config.toml
rope_fraction = 0.5
final_lr_fraction = 0.05
seq_len = 512
Each number is 200 + 40 x the weight over its row's rms, rounded and kept within 0 to 999. Layers, rows and columns count from 0. The size before them is the row's rms in percent of the matrix's.

# layer 7 MLP gate, 512x128, rms 0.504, rows 435-453, columns 0-127
095,209,208,269,232,181,142,206,132,219,180,210,156,203,196,235,219,234,166,153,177,228,286,249,135,185,238,217,178,212,232,184,277,281,229,191,219,230,173,199,232,229,213,238,193,244,287,210,152,266,166,177,154,106,169,187,199,136,150,217,162,235,173,263,260,294,247,163,179,204,194,231,115,152,239,137,167,172,237,211,216,218,187,218,281,161,227,237,143,175,213,170,225,190,130,178,176,167,142,182,175,234,157,209,210,154,210,194,206,206,147,189,204,182,155,227,218,192,178,199,139,179,188,229,142,181,289,137,240
098,217,176,180,199,190,281,211,191,202,178,244,238,196,221,182,186,166,305,122,200,238,191,191,151,193,194,215,135,213,253,180,185,177,181,216,149,140,194,138,284,236,242,150,183,209,185,157,127,216,177,156,158,233,157,230,207,213,148,213,208,151,233,202,168,279,181,169,214,221,198,241,222,238,226,146,274,217,131,184,184,163,243,214,239,253,211,226,253,192,231,185,239,135,304,293,156,156,245,282,228,159,187,164,228,240,205,182,240,120,196,197,172,235,186,198,170,270,207,181,254,151,185,231,162,146,158,197,168
104,265,234,215,179,147,245,231,205,188,177,205,248,217,196,216,162,195,238,227,227,279,176,172,292,184,217,195,229,158,185,247,206,215,191,220,239,198,195,139,224,112,190,219,245,185,192,155,171,281,206,234,154,180,256,234,136,234,223,276,185,198,160,252,241,185,182,168,207,128,143,112,193,199,237,212,243,193,213,226,185,234,167,153,214,174,190,174,196,178,170,289,188,125,237,261,125,196,171,219,251,144,142,229,194,297,219,226,177,250,173,206,185,179,193,318,195,213,173,251,158,187,214,234,185,191,167,245,280
100,260,267,199,166,287,234,236,156,150,160,218,223,229,174,141,143,201,149,172,234,151,224,190,170,206,267,225,223,184,189,195,222,175,202,258,139,177,206,214,185,219,219,184,208,236,234,205,139,195,172,191,118,141,184,221,300,177,121,203,177,170,157,214,143,178,107,254,196,189,213,185,204,145,204,270,215,201,156,203,144,169,182,168,267,159,274,221,267,190,255,154,236,136,227,208,144,223,257,253,177,166,154,274,199,277,204,165,237,223,171,199,221,205,205,237,230,239,245,147,174,173,204,160,243,172,143,228,204
100,180,176,194,242,222,193,159,150,265,104,201,159,221,157,184,193,218,185,232,159,139,211,235,175,194,142,182,169,159,244,237,274,194,210,203,290,268,158,221,195,190,228,222,226,222,191,223,197,157,182,204,193,139,234,186,198,228,228,198,186,228,194,239,205,284,243,191,270,181,252,247,141,280,220,208,199,175,200,224,108,185,213,168,277,215,228,157,183,209,124,211,288,150,249,230,221,199,167,241,138,279,166,166,208,190,164,162,270,313,191,147,138,220,184,195,195,213,202,175,144,197,141,227,206,203,148,164,202
107,167,182,174,186,243,181,140,167,186,191,174,184,222,179,188,148,167,190,108,237,203,222,197,215,168,207,169,147,260,194,193,203,259,188,200,244,183,208,249,220,205,125,258,186,239,208,124,211,184,287,224,204,195,194,212,167,126,234,228,231,214,176,191,189,240,204,271,258,122,213,179,286,278,206,221,248,271,221,239,184,141,182,169,210,112,192,220,250,205,236,144,269,143,197,172,245,198,164,161,237,167,237,174,174,213,203,234,192,171,219,174,182,178,200,84,261,154,121,183,256,175,143,156,253,158,184,167,243
097,135,240,189,187,211,244,265,121,160,283,202,146,128,156,182,161,170,161,198,240,172,268,167,131,141,142,184,162,126,133,152,192,235,117,181,230,147,215,152,195,229,141,177,191,131,176,203,211,134,215,172,212,141,185,250,193,152,198,221,129,228,204,199,178,221,220,184,207,170,189,183,193,196,223,188,153,211,169,203,187,162,243,181,209,200,213,260,240,182,218,228,272,109,136,171,213,216,194,140,202,244,220,189,193,172,225,231,177,191,152,220,216,136,128,258,195,240,169,250,172,121,115,189,178,177,193,171,157
098,178,218,241,212,258,212,243,258,256,198,218,208,176,229,200,228,175,244,249,261,206,206,277,157,181,213,251,172,241,259,127,277,217,202,186,206,159,257,179,217,135,158,191,214,163,187,169,239,215,187,209,112,228,240,176,163,220,151,174,109,128,219,220,230,226,204,220,201,213,180,176,169,226,271,203,287,202,161,226,232,192,232,214,234,213,171,167,138,201,138,235,164,215,142,231,183,227,229,289,206,195,163,203,161,256,256,223,292,211,125,230,183,200,242,234,267,235,173,221,189,119,136,167,259,242,189,229,162
103,160,191,154,208,155,237,161,210,209,201,249,177,144,208,191,213,175,226,203,256,184,190,232,242,167,191,202,165,260,202,144,195,115,179,87,219,177,239,180,247,191,156,183,194,230,199,179,187,211,185,154,230,224,231,144,170,182,207,146,249,214,194,234,285,194,106,178,189,186,225,174,215,205,184,173,138,223,256,148,201,218,205,215,133,186,205,175,153,182,154,199,181,184,280,305,150,259,216,223,176,149,126,212,249,128,201,245,179,214,288,172,200,190,198,239,255,208,109,152,226,211,263,128,215,205,246,169,278
106,197,196,230,200,226,238,172,217,258,128,207,224,139,172,242,96,189,143,223,173,215,227,166,114,199,225,198,184,151,173,205,167,289,170,200,309,213,215,268,249,164,258,205,223,245,213,133,189,223,236,212,145,160,277,220,149,162,235,213,181,268,164,180,248,193,188,195,164,219,116,208,253,184,170,212,186,184,238,184,113,170,201,215,255,192,228,225,223,231,226,224,176,199,223,195,129,237,197,197,192,257,242,130,156,142,213,197,197,180,229,245,202,176,202,322,184,143,163,201,268,235,217,207,188,202,143,177,191
101,91,253,166,253,137,221,225,222,238,206,136,137,189,190,156,185,216,224,234,204,204,243,89,196,170,138,222,207,189,209,161,153,199,202,229,218,247,259,185,243,220,242,138,161,192,228,152,219,214,225,265,239,128,241,211,247,213,241,190,242,188,212,229,145,175,181,160,202,171,251,173,241,317,243,165,182,271,106,242,208,255,168,182,241,225,235,248,195,202,199,147,195,174,176,204,148,234,204,224,151,180,192,269,184,268,245,207,221,169,252,202,199,197,175,188,217,164,233,120,223,162,124,195,219,241,163,202,209
108,158,211,183,198,181,203,163,142,209,247,164,203,224,192,214,199,200,228,236,155,129,222,234,207,202,165,233,177,187,209,163,176,230,159,200,149,228,228,235,192,190,227,266,173,249,214,182,205,210,199,189,223,196,282,279,272,195,230,199,174,281,252,245,220,263,202,177,252,171,124,250,104,209,250,225,203,142,139,221,178,237,233,158,141,108,196,231,257,224,193,251,191,239,214,203,226,126,219,175,156,196,196,169,193,116,223,132,139,133,274,143,223,231,236,149,282,179,170,206,186,274,218,225,199,137,245,171,199
096,206,236,208,208,276,267,221,204,281,207,201,126,258,206,182,197,188,206,146,197,225,196,198,108,165,207,198,172,217,250,231,206,209,94,201,205,170,149,182,191,216,305,242,169,194,145,188,161,190,115,209,176,229,188,211,248,247,144,145,131,278,119,216,213,214,195,216,152,172,206,196,243,198,174,203,162,250,182,257,186,235,184,222,203,240,211,170,219,239,261,236,192,110,177,138,180,167,243,231,171,156,176,230,258,252,210,242,180,238,210,178,131,253,126,202,212,269,280,196,220,166,202,190,218,198,174,156,166
106,191,207,183,250,291,193,137,208,144,166,210,181,208,178,115,175,209,300,170,229,222,248,191,202,183,135,148,169,230,142,211,226,181,137,204,209,247,254,208,286,172,185,260,238,198,128,203,248,214,188,198,78,182,214,160,206,270,173,236,276,120,193,215,244,163,165,194,158,206,222,180,117,160,234,240,221,262,244,206,200,211,204,184,191,211,269,191,198,144,183,200,229,151,200,249,207,156,254,178,197,151,174,211,171,209,184,224,293,147,184,207,161,217,220,177,201,229,221,238,150,175,267,278,196,181,176,189,196
104,191,222,224,178,241,234,199,184,220,232,146,197,166,142,216,261,189,239,214,235,121,192,271,203,233,288,78,229,190,263,171,181,235,181,156,170,156,241,157,261,188,207,186,152,172,145,238,223,167,150,146,120,220,176,213,239,220,191,127,193,156,210,262,214,172,179,227,201,184,186,143,250,138,220,144,227,198,249,154,229,130,229,210,234,208,175,211,242,106,270,211,176,173,145,195,223,257,267,235,198,132,194,174,223,224,212,231,185,228,223,203,246,223,244,247,216,231,200,173,246,190,204,132,143,196,213,193,282
094,204,194,192,194,161,203,273,201,154,185,131,239,236,214,175,192,199,160,259,165,152,149,251,121,238,256,207,228,180,198,121,231,202,232,232,210,241,121,177,233,181,176,246,165,140,202,110,182,210,221,213,199,211,125,143,183,238,228,249,207,206,251,247,222,152,185,153,157,218,163,283,190,218,192,122,247,262,219,186,204,192,169,191,239,185,125,217,204,190,219,189,212,209,164,217,195,160,292,274,141,119,215,239,205,187,180,186,162,167,239,229,133,181,122,184,143,182,249,124,229,197,143,214,188,276,192,197,210
105,188,159,208,187,270,247,293,202,187,254,167,201,150,120,244,165,248,150,208,239,152,221,193,224,186,294,198,174,167,206,181,157,285,195,220,143,209,173,135,187,203,237,172,201,324,236,173,205,181,254,237,181,140,221,184,215,146,219,241,185,215,197,199,209,253,134,118,233,166,295,263,171,168,156,265,218,170,210,236,198,167,245,207,218,199,179,216,295,184,182,166,152,243,219,240,215,231,247,193,300,181,170,201,195,231,164,235,207,215,226,189,202,202,260,184,233,211,183,270,177,173,200,222,167,160,244,213,204
097,177,278,185,123,244,194,173,256,239,133,132,187,185,191,227,196,184,182,211,288,244,165,280,199,245,232,219,237,227,186,212,161,243,210,265,221,215,207,248,195,160,235,223,176,178,196,257,227,269,187,233,211,242,179,222,191,186,262,202,172,269,281,190,184,168,186,274,123,210,159,113,198,204,199,183,197,209,161,185,126,183,172,252,194,204,189,265,290,157,208,164,192,204,152,205,224,247,233,152,214,263,123,192,157,154,258,235,236,204,196,234,193,206,280,159,246,273,196,242,192,171,250,183,188,221,268,216,221
105,168,179,193,199,179,247,215,228,237,260,197,151,125,261,187,204,225,186,216,191,124,244,114,205,155,139,228,208,201,239,210,218,177,177,303,181,182,194,196,200,209,171,218,168,248,210,225,249,283,166,199,161,233,247,253,220,171,164,191,177,175,173,178,247,199,196,193,227,196,181,195,105,217,282,188,222,244,242,226,237,124,173,227,215,281,231,218,238,190,213,72,204,160,252,183,206,257,260,187,197,248,152,172,222,189,251,206,234,189,247,260,261,160,236,142,212,164,135,273,152,196,200,178,165,209,138,162,199
# layer 7 MLP up, 512x128, rms 0.553, rows 435-452, columns 0-127
097,240,175,172,225,225,178,241,229,147,173,108,168,205,127,247,214,255,311,184,181,214,139,185,125,168,190,242,182,219,169,207,232,219,193,253,188,184,179,259,245,220,140,180,215,163,197,104,187,209,186,212,199,200,232,201,190,201,251,229,203,164,263,223,202,205,171,167,157,173,200,199,211,176,145,205,272,148,189,231,135,130,237,126,171,158,209,192,225,154,156,158,242,216,254,161,169,231,199,148,211,263,183,201,166,167,185,196,127,239,180,173,282,171,112,233,139,165,221,197,147,199,174,168,174,142,142,279,241
115,231,231,199,267,252,222,173,203,160,223,174,222,235,189,266,230,183,230,248,116,209,226,180,230,183,215,138,191,193,210,257,184,207,229,241,217,179,242,255,220,222,198,303,213,225,258,184,214,228,199,158,205,157,123,230,175,223,197,150,270,222,136,252,280,167,249,257,233,208,169,203,193,194,229,173,148,229,203,303,198,227,106,211,223,181,215,156,143,228,177,173,171,222,212,178,212,174,125,226,205,267,215,176,268,242,168,176,226,281,182,157,161,203,202,165,216,255,214,160,141,151,281,241,192,132,249,176,247
114,169,158,218,186,251,215,134,158,178,145,189,233,162,260,219,174,139,163,92,219,167,135,202,149,242,203,139,182,191,221,155,235,260,201,184,129,182,324,274,117,217,192,172,153,216,253,229,172,186,185,201,163,270,119,197,177,220,257,200,247,208,222,219,171,228,169,208,122,262,196,158,223,211,205,231,197,309,286,199,195,203,220,263,233,215,175,180,191,222,198,203,186,207,174,156,176,154,228,175,211,191,163,231,215,162,170,184,250,228,219,229,225,252,261,192,162,220,249,201,251,190,211,207,183,242,181,272,212
098,202,191,201,267,217,205,213,220,190,159,224,223,179,222,168,202,183,187,176,159,217,211,244,236,206,191,201,281,236,219,166,262,144,150,183,161,226,155,196,164,135,166,219,205,231,213,152,205,266,233,243,77,242,273,238,228,193,103,176,157,182,182,196,188,171,253,212,150,185,250,192,177,267,175,245,257,215,141,179,235,179,184,207,149,164,146,141,265,254,177,218,182,254,194,215,209,213,224,157,87,171,169,157,232,185,202,244,99,243,292,208,218,229,212,183,239,171,263,225,211,147,243,205,227,180,168,174,256
098,196,187,210,196,223,155,273,182,262,217,203,143,188,197,177,231,180,156,219,190,176,228,189,218,207,170,148,212,238,166,224,170,274,215,134,238,110,204,210,233,171,158,153,223,242,166,223,210,234,255,179,122,38,166,198,219,189,260,123,189,220,156,205,133,164,209,190,198,154,190,185,210,229,171,197,210,255,237,225,241,216,279,201,196,260,201,208,241,224,154,211,263,269,179,181,231,176,211,180,226,239,227,189,141,218,245,217,201,212,221,290,227,212,237,308,216,224,178,271,189,158,143,170,177,120,209,177,197
099,201,157,261,190,200,255,283,181,146,265,238,176,215,130,173,227,178,205,235,207,158,194,337,157,183,272,124,242,168,220,181,161,263,236,262,117,211,222,225,262,255,238,214,226,243,125,211,190,223,205,199,143,162,219,240,198,232,181,181,211,230,155,257,240,158,187,157,216,130,231,206,206,226,148,260,234,156,156,166,237,210,201,190,205,258,170,184,184,160,200,218,222,222,231,136,136,220,224,182,232,187,188,194,155,216,208,209,133,256,252,203,130,244,234,230,217,180,237,212,236,169,272,192,227,211,250,208,254
099,159,228,241,175,209,160,161,212,214,170,145,213,108,157,232,166,122,189,191,168,271,160,256,186,245,217,211,237,272,248,220,203,220,167,212,198,173,259,156,152,170,182,210,197,234,252,259,224,222,221,198,182,178,172,225,111,205,248,234,195,190,175,211,124,214,269,174,217,250,189,195,242,197,244,236,197,234,240,198,210,218,242,278,238,169,235,190,169,211,182,86,167,282,214,197,143,201,120,223,152,274,209,235,193,226,247,138,183,260,280,247,248,167,191,190,257,173,202,119,163,172,180,254,196,190,236,210,179
098,177,187,229,182,163,217,181,169,206,239,214,187,170,214,219,192,169,224,198,253,225,272,187,236,197,159,270,203,92,193,218,209,258,193,281,209,194,196,192,161,250,176,192,181,148,193,246,283,180,216,314,247,220,207,256,277,207,160,229,217,139,181,162,172,100,168,222,236,210,181,194,217,199,187,213,191,240,231,265,177,142,313,187,185,236,221,216,167,277,127,168,139,185,227,196,214,167,217,163,191,279,230,161,140,166,171,198,204,232,235,205,174,193,219,270,181,212,135,234,199,197,217,224,195,228,137,291,164
094,237,225,220,244,230,126,88,181,161,186,195,235,202,233,202,184,132,130,183,140,212,117,93,170,221,220,207,153,125,173,212,171,192,180,196,179,136,182,237,212,141,206,227,188,141,198,200,198,279,198,235,213,196,197,195,205,145,193,259,187,217,197,183,174,203,211,211,283,201,299,202,219,222,260,182,191,228,165,169,206,212,181,203,128,215,192,165,247,180,182,216,187,250,147,163,228,214,249,183,191,108,183,247,191,262,151,256,238,154,217,240,157,293,204,219,221,247,143,229,195,228,249,261,227,130,222,170,209
103,256,232,243,227,211,160,267,196,192,205,183,200,256,212,169,224,115,262,148,219,194,173,205,184,197,162,156,181,219,163,188,135,209,114,248,149,214,226,144,115,206,211,177,171,246,148,192,212,218,125,230,255,202,76,166,189,182,125,191,170,181,201,189,175,158,214,149,214,154,221,234,202,265,191,174,214,229,210,255,228,253,192,162,202,284,189,167,191,232,193,185,165,163,179,199,237,223,181,137,185,286,158,180,171,197,115,233,252,212,240,224,226,229,167,207,195,159,158,263,186,202,222,218,267,157,209,109,127
105,246,173,162,126,231,165,211,217,198,192,150,188,226,180,177,253,121,161,184,235,169,182,205,177,207,172,248,188,216,233,276,206,195,198,213,130,186,202,212,143,224,220,243,137,229,193,173,207,185,268,147,250,144,199,194,260,214,123,258,181,178,246,259,261,254,170,135,222,148,160,187,240,218,194,154,243,194,162,309,197,166,209,169,201,161,173,151,140,174,156,205,152,182,183,164,149,196,154,243,249,249,192,215,208,174,183,168,141,174,177,180,184,192,265,194,221,319,204,200,244,214,142,252,199,203,107,233,130
099,200,165,195,183,283,143,239,186,227,182,209,181,275,176,151,203,219,267,250,154,144,172,313,153,240,171,191,173,188,160,145,234,191,180,230,234,193,221,245,225,209,212,186,183,152,294,123,177,186,284,194,155,209,188,193,221,176,281,204,123,195,190,159,138,207,202,184,230,215,166,237,217,125,230,206,228,253,214,156,219,289,155,175,186,216,174,226,232,168,228,133,211,190,289,198,233,196,155,200,124,224,124,191,177,171,140,213,168,148,226,178,205,165,231,206,271,157,209,229,253,240,237,180,225,234,192,217,149
088,162,173,218,253,188,238,265,182,191,157,198,153,125,257,209,227,175,124,189,221,184,226,250,237,216,205,193,178,173,87,193,227,204,199,239,196,274,133,232,175,184,225,173,142,163,216,232,177,150,192,276,287,96,192,108,255,217,252,197,198,198,238,196,274,167,139,155,238,139,219,204,188,161,208,222,190,172,231,256,193,195,163,244,191,178,232,187,215,207,209,199,142,232,160,202,172,203,230,167,206,159,179,159,168,237,120,148,173,207,151,167,268,165,182,188,217,150,203,259,141,218,177,183,204,294,190,245,156
106,248,206,220,177,231,203,254,210,243,240,150,324,148,160,197,208,159,162,180,225,201,184,156,225,245,175,263,177,232,269,141,227,205,205,150,225,189,242,249,127,182,206,212,144,153,241,205,209,278,193,170,231,245,206,218,240,229,220,192,219,208,179,255,199,230,249,151,179,273,201,207,193,161,174,215,128,200,208,248,156,170,202,162,135,196,175,237,289,175,229,190,243,143,173,260,219,228,164,194,122,186,220,134,227,135,191,141,150,130,205,196,158,235,209,214,85,211,233,264,191,179,146,215,222,170,186,201,148
104,206,181,237,182,193,204,224,144,256,221,202,216,190,241,166,219,188,251,102,223,195,197,186,101,228,108,242,306,136,206,281,246,195,173,237,272,135,197,190,222,189,214,217,297,195,174,109,222,214,264,169,183,180,151,149,155,150,206,180,204,190,179,190,146,220,221,198,227,191,217,239,166,206,159,146,130,229,153,251,175,250,118,234,202,222,178,199,218,227,209,205,193,206,185,229,204,198,143,208,184,221,249,197,235,217,156,307,189,194,207,248,173,218,173,245,194,225,193,165,107,161,206,195,121,188,156,223,211
095,193,214,218,198,240,226,249,222,237,222,166,200,181,212,201,189,153,163,210,154,274,194,78,270,211,123,165,190,182,167,191,188,157,136,187,243,185,237,188,193,235,240,191,239,140,204,182,168,147,234,224,247,197,210,204,279,221,240,94,231,217,202,208,131,205,129,165,232,232,232,143,195,216,243,179,258,277,169,221,95,165,177,209,194,208,228,255,195,252,244,191,116,185,181,206,230,204,238,220,205,175,152,196,152,161,301,166,206,209,141,214,248,264,217,232,274,165,229,201,191,156,268,208,173,190,170,205,213
102,150,213,186,132,167,253,181,296,233,199,163,216,152,182,189,247,237,219,301,190,240,209,242,204,209,127,242,185,218,232,228,191,215,254,247,214,132,192,198,182,141,190,166,253,186,197,242,152,130,188,198,276,218,199,216,130,168,213,194,200,206,271,108,156,201,258,228,220,225,240,201,195,225,165,241,203,171,166,199,214,163,135,228,183,135,208,172,247,200,225,158,260,182,262,269,287,154,230,210,203,222,202,211,249,277,159,148,239,256,218,131,202,209,276,155,227,196,212,217,232,253,209,239,264,183,173,226,187
101,218,185,235,200,163,230,196,259,227,180,132,245,256,232,174,188,183,251,192,206,212,289,200,225,164,180,196,229,212,190,142,176,225,185,233,191,206,148,131,220,195,216,241,218,234,178,194,215,191,198,270,238,168,228,195,142,179,215,175,132,246,196,115,196,214,202,188,263,214,233,195,229,186,183,160,192,56,250,212,257,162,130,203,200,275,187,261,179,148,184,192,134,239,185,200,138,163,221,216,211,175,199,200,128,217,240,205,163,292,188,275,180,108,188,191,304,203,200,196,149,187,169,169,189,242,172,114,188
# layer 7 MLP down (transposed), 512x128, rms 0.18, rows 435-452, columns 0-127
102,210,205,226,245,175,282,177,238,249,191,203,217,156,232,230,204,185,244,269,193,245,142,204,208,175,97,135,254,130,168,168,193,177,197,223,185,218,141,133,217,204,234,210,156,265,218,205,263,192,145,209,220,234,187,211,164,228,212,206,224,200,223,149,178,110,151,184,280,207,183,243,190,154,306,169,208,286,203,188,143,198,186,221,232,215,199,135,255,222,250,148,245,214,197,246,216,191,237,288,206,196,157,259,191,201,266,164,177,206,189,249,112,127,213,174,180,237,171,202,216,144,198,165,221,154,216,182,257
117,221,225,172,241,172,206,155,255,203,201,265,143,174,276,241,181,265,225,193,197,138,247,176,164,218,153,298,192,139,165,220,219,178,167,236,208,255,186,186,197,228,261,155,137,264,188,173,185,214,181,254,228,213,171,178,272,174,201,211,190,186,243,147,267,262,277,119,241,215,136,212,233,198,234,174,226,214,138,201,170,155,269,205,163,152,243,184,215,177,107,236,234,211,231,198,194,191,173,235,202,191,252,217,163,195,213,195,158,88,237,196,266,162,181,180,205,178,201,227,224,221,138,219,220,281,188,141,253
113,120,164,233,254,229,257,173,104,234,164,231,204,139,135,222,229,158,230,293,218,255,188,233,158,193,170,213,211,194,196,253,188,175,198,191,185,162,205,204,190,198,189,154,222,186,205,229,200,84,194,135,265,259,165,127,173,181,136,149,254,217,146,161,92,250,159,206,135,279,188,187,197,188,220,184,140,181,286,149,225,162,217,188,221,229,189,249,143,115,201,229,156,258,190,182,247,186,183,224,203,220,235,244,230,250,177,194,232,199,243,255,219,178,202,203,191,229,235,191,267,220,185,204,179,207,211,176,204
092,245,152,169,120,187,257,211,222,149,164,208,122,159,212,130,224,202,212,204,169,213,191,234,183,290,229,191,243,149,257,263,187,176,219,192,202,159,171,176,264,154,280,244,202,194,210,265,198,203,307,206,235,250,137,200,161,208,175,195,169,230,221,212,196,183,225,253,162,279,247,247,218,192,174,132,185,130,250,223,273,186,145,215,224,147,169,198,114,172,258,181,208,170,226,193,205,176,193,186,190,168,153,180,167,179,184,140,182,202,176,184,201,111,200,120,232,239,218,185,235,167,189,205,142,269,180,273,200
097,172,158,217,215,204,168,229,243,203,242,232,157,129,114,235,149,215,205,223,95,134,183,280,181,169,131,208,241,259,205,234,233,240,164,264,183,234,205,198,234,213,187,276,240,239,174,196,243,243,237,134,192,192,153,155,219,211,232,210,247,191,211,241,203,206,248,231,154,216,197,189,209,210,193,243,202,142,173,265,178,178,209,191,180,212,173,96,147,142,229,119,203,161,237,202,147,202,175,173,77,260,178,267,193,206,173,184,211,238,227,198,172,246,204,195,204,242,189,195,228,181,207,168,201,298,174,280,226
101,241,129,214,221,229,148,221,232,176,145,151,176,149,185,165,169,205,162,143,186,193,191,238,273,280,154,197,195,216,197,175,180,176,141,150,176,233,212,224,224,191,166,198,251,181,260,136,198,210,222,249,207,202,229,115,191,99,222,187,227,179,111,172,267,180,194,159,240,110,227,264,234,233,221,190,213,261,243,174,252,210,202,249,176,119,246,179,183,157,172,126,174,139,201,203,233,225,181,232,161,224,107,194,192,201,226,181,153,240,201,236,125,171,238,198,274,215,156,159,254,143,226,174,252,201,220,212,191
098,181,178,161,208,178,178,97,227,147,211,189,197,81,172,138,216,212,214,141,226,198,178,171,188,224,230,166,239,227,186,190,175,115,173,222,157,175,215,210,195,202,235,195,183,195,236,221,283,159,264,270,191,211,153,201,228,172,250,178,222,227,248,183,222,131,238,161,227,181,222,244,194,217,146,156,166,211,149,194,177,206,218,226,128,158,142,175,250,163,124,189,194,192,258,300,182,151,258,248,175,185,146,220,140,165,183,142,230,198,224,171,176,246,184,154,227,128,201,147,159,221,287,232,122,243,219,193,179
101,112,251,281,192,203,215,201,173,251,173,190,255,197,228,202,209,207,202,185,213,186,182,198,171,182,211,194,179,199,271,253,214,127,269,253,222,199,202,218,202,237,200,263,225,135,246,229,238,139,262,263,238,170,142,107,263,232,160,246,225,204,242,214,192,177,148,229,180,181,232,208,241,183,162,224,226,254,203,246,213,188,200,219,137,230,267,227,188,272,238,238,202,223,124,138,248,132,94,96,233,217,262,194,204,205,179,164,246,249,130,260,197,205,154,213,180,217,204,180,190,203,231,194,182,254,175,189,167
100,188,237,174,105,228,240,200,180,215,262,197,180,271,253,249,99,196,249,203,210,197,233,239,157,207,206,213,244,155,269,219,230,205,222,183,238,209,205,118,243,269,206,205,175,190,230,144,174,196,159,239,223,161,163,307,149,147,176,255,218,189,176,219,195,182,172,253,170,155,174,255,238,176,194,210,166,212,157,222,228,230,258,269,187,200,140,319,221,182,207,252,262,217,184,196,204,219,192,239,251,276,259,231,208,209,180,216,218,165,253,228,301,176,216,209,207,210,279,187,176,177,193,234,245,230,143,198,178
103,173,200,81,172,152,197,205,187,171,248,248,199,178,215,211,203,258,145,230,190,253,176,222,222,158,224,215,177,166,239,215,196,253,200,160,240,137,245,209,183,252,196,197,219,191,141,111,159,186,195,191,206,276,277,215,173,226,229,167,181,225,202,173,244,173,139,203,161,248,207,248,237,300,217,246,203,199,245,239,237,146,219,215,143,188,201,219,233,245,131,235,149,240,217,213,170,266,220,253,225,177,231,256,199,118,97,203,183,184,272,259,208,209,241,242,224,199,175,232,227,93,212,175,151,243,168,218,210
105,225,188,177,265,242,150,134,214,206,211,134,238,196,212,251,158,175,217,83,208,202,192,215,172,169,125,165,210,206,250,172,180,261,169,214,179,90,166,286,225,206,186,191,131,216,117,184,215,231,177,198,178,179,264,270,204,223,216,145,158,185,165,216,172,174,228,135,199,218,202,155,219,272,190,233,146,213,195,119,218,124,146,206,185,157,253,214,155,225,181,230,133,179,213,245,178,162,143,201,223,218,316,229,179,266,225,221,182,199,164,172,182,157,177,175,195,217,139,223,253,191,236,199,158,194,161,209,212
095,259,213,272,125,276,193,144,174,248,234,195,244,222,187,211,225,134,185,231,164,226,159,186,170,208,194,204,215,236,201,229,251,177,191,192,176,144,179,147,151,165,227,174,169,106,241,164,252,253,231,211,166,166,142,169,231,196,172,142,212,200,177,188,288,179,204,240,261,246,196,243,204,181,140,237,204,185,244,213,223,166,241,253,205,295,242,291,179,209,203,189,164,247,223,171,179,149,163,304,268,205,142,204,238,212,211,201,179,223,241,211,195,178,96,217,186,179,175,231,141,145,142,176,204,162,194,189,135
095,154,151,248,217,190,211,125,191,159,189,288,166,233,204,187,192,146,237,197,219,200,198,238,215,292,168,167,177,151,147,104,228,177,202,262,239,247,238,145,210,193,261,158,116,241,226,215,158,220,246,204,202,237,83,244,202,92,258,207,249,202,224,265,222,177,210,223,186,174,166,162,189,183,176,234,178,211,286,193,235,206,169,197,186,198,210,216,188,204,218,180,208,179,189,207,237,183,182,171,224,172,188,134,233,239,296,208,201,185,255,180,219,189,167,255,202,262,176,274,142,175,223,165,190,150,116,170,173
107,232,226,175,197,125,196,121,156,221,188,159,280,181,205,149,147,200,215,188,221,245,167,243,239,239,163,199,168,137,254,130,223,277,240,214,243,195,197,147,174,233,143,178,210,274,156,193,222,245,199,219,238,181,260,173,155,283,155,235,117,184,197,238,160,184,175,225,262,231,218,223,172,202,186,233,157,262,134,173,251,179,149,228,117,243,201,224,187,197,187,156,241,262,169,242,269,206,221,279,238,174,226,180,145,144,226,241,237,161,223,189,278,127,234,179,207,158,228,190,216,210,147,227,183,200,185,190,178
101,201,201,198,213,171,205,196,246,197,229,275,202,253,151,223,251,229,202,175,203,207,248,168,218,142,199,243,245,201,180,192,239,256,216,229,81,222,192,260,137,133,253,219,206,256,231,143,229,268,237,195,166,177,196,147,221,184,279,233,246,211,216,215,163,220,219,240,184,268,241,135,237,235,179,202,147,132,246,192,188,150,174,189,276,231,115,217,203,201,229,177,190,214,267,247,207,240,111,244,239,257,239,205,244,188,176,208,193,172,201,243,199,279,191,196,175,113,199,227,244,197,170,221,257,186,131,136,237
097,233,219,140,256,244,187,177,166,167,203,217,156,166,238,275,170,231,230,185,184,200,167,189,258,172,159,243,235,240,278,174,252,253,110,228,178,192,240,172,164,242,143,185,208,260,179,203,223,238,155,163,231,230,217,173,123,226,246,156,221,238,242,235,146,180,221,226,111,143,207,234,273,170,252,173,155,138,185,238,147,269,250,267,150,272,212,149,262,213,206,223,153,214,218,156,180,201,185,215,184,178,188,190,181,220,243,226,298,224,227,192,151,277,164,184,149,187,168,175,244,206,258,196,147,182,210,209,234
100,192,198,188,248,194,189,198,229,220,251,192,214,213,193,232,122,294,130,177,238,210,124,253,218,118,203,202,218,169,190,155,181,258,198,188,153,187,238,205,170,226,165,194,176,209,180,107,237,258,194,174,257,225,222,245,144,148,243,213,176,198,209,206,177,184,188,270,247,184,237,179,269,189,230,209,202,235,230,264,193,239,266,185,232,198,232,102,227,133,183,224,229,182,277,162,195,169,219,165,129,207,156,232,162,196,215,250,211,240,252,274,156,175,283,238,186,206,111,240,151,228,125,255,163,201,178,165,216
095,260,102,203,222,173,151,185,200,222,221,165,117,182,199,232,136,198,216,187,203,257,253,180,206,201,178,244,244,265,216,203,220,191,151,217,169,241,216,194,199,204,207,115,278,192,138,175,236,201,67,232,232,235,163,256,213,231,237,255,211,149,169,266,206,184,279,189,192,247,161,260,162,222,215,194,187,186,148,201,258,171,245,231,270,181,211,191,252,172,223,191,179,129,196,188,140,221,209,203,186,177,236,150,128,243,216,166,214,208,168,194,121,198,241,157,201,162,223,149,111,171,119,216,217,241,186,184,178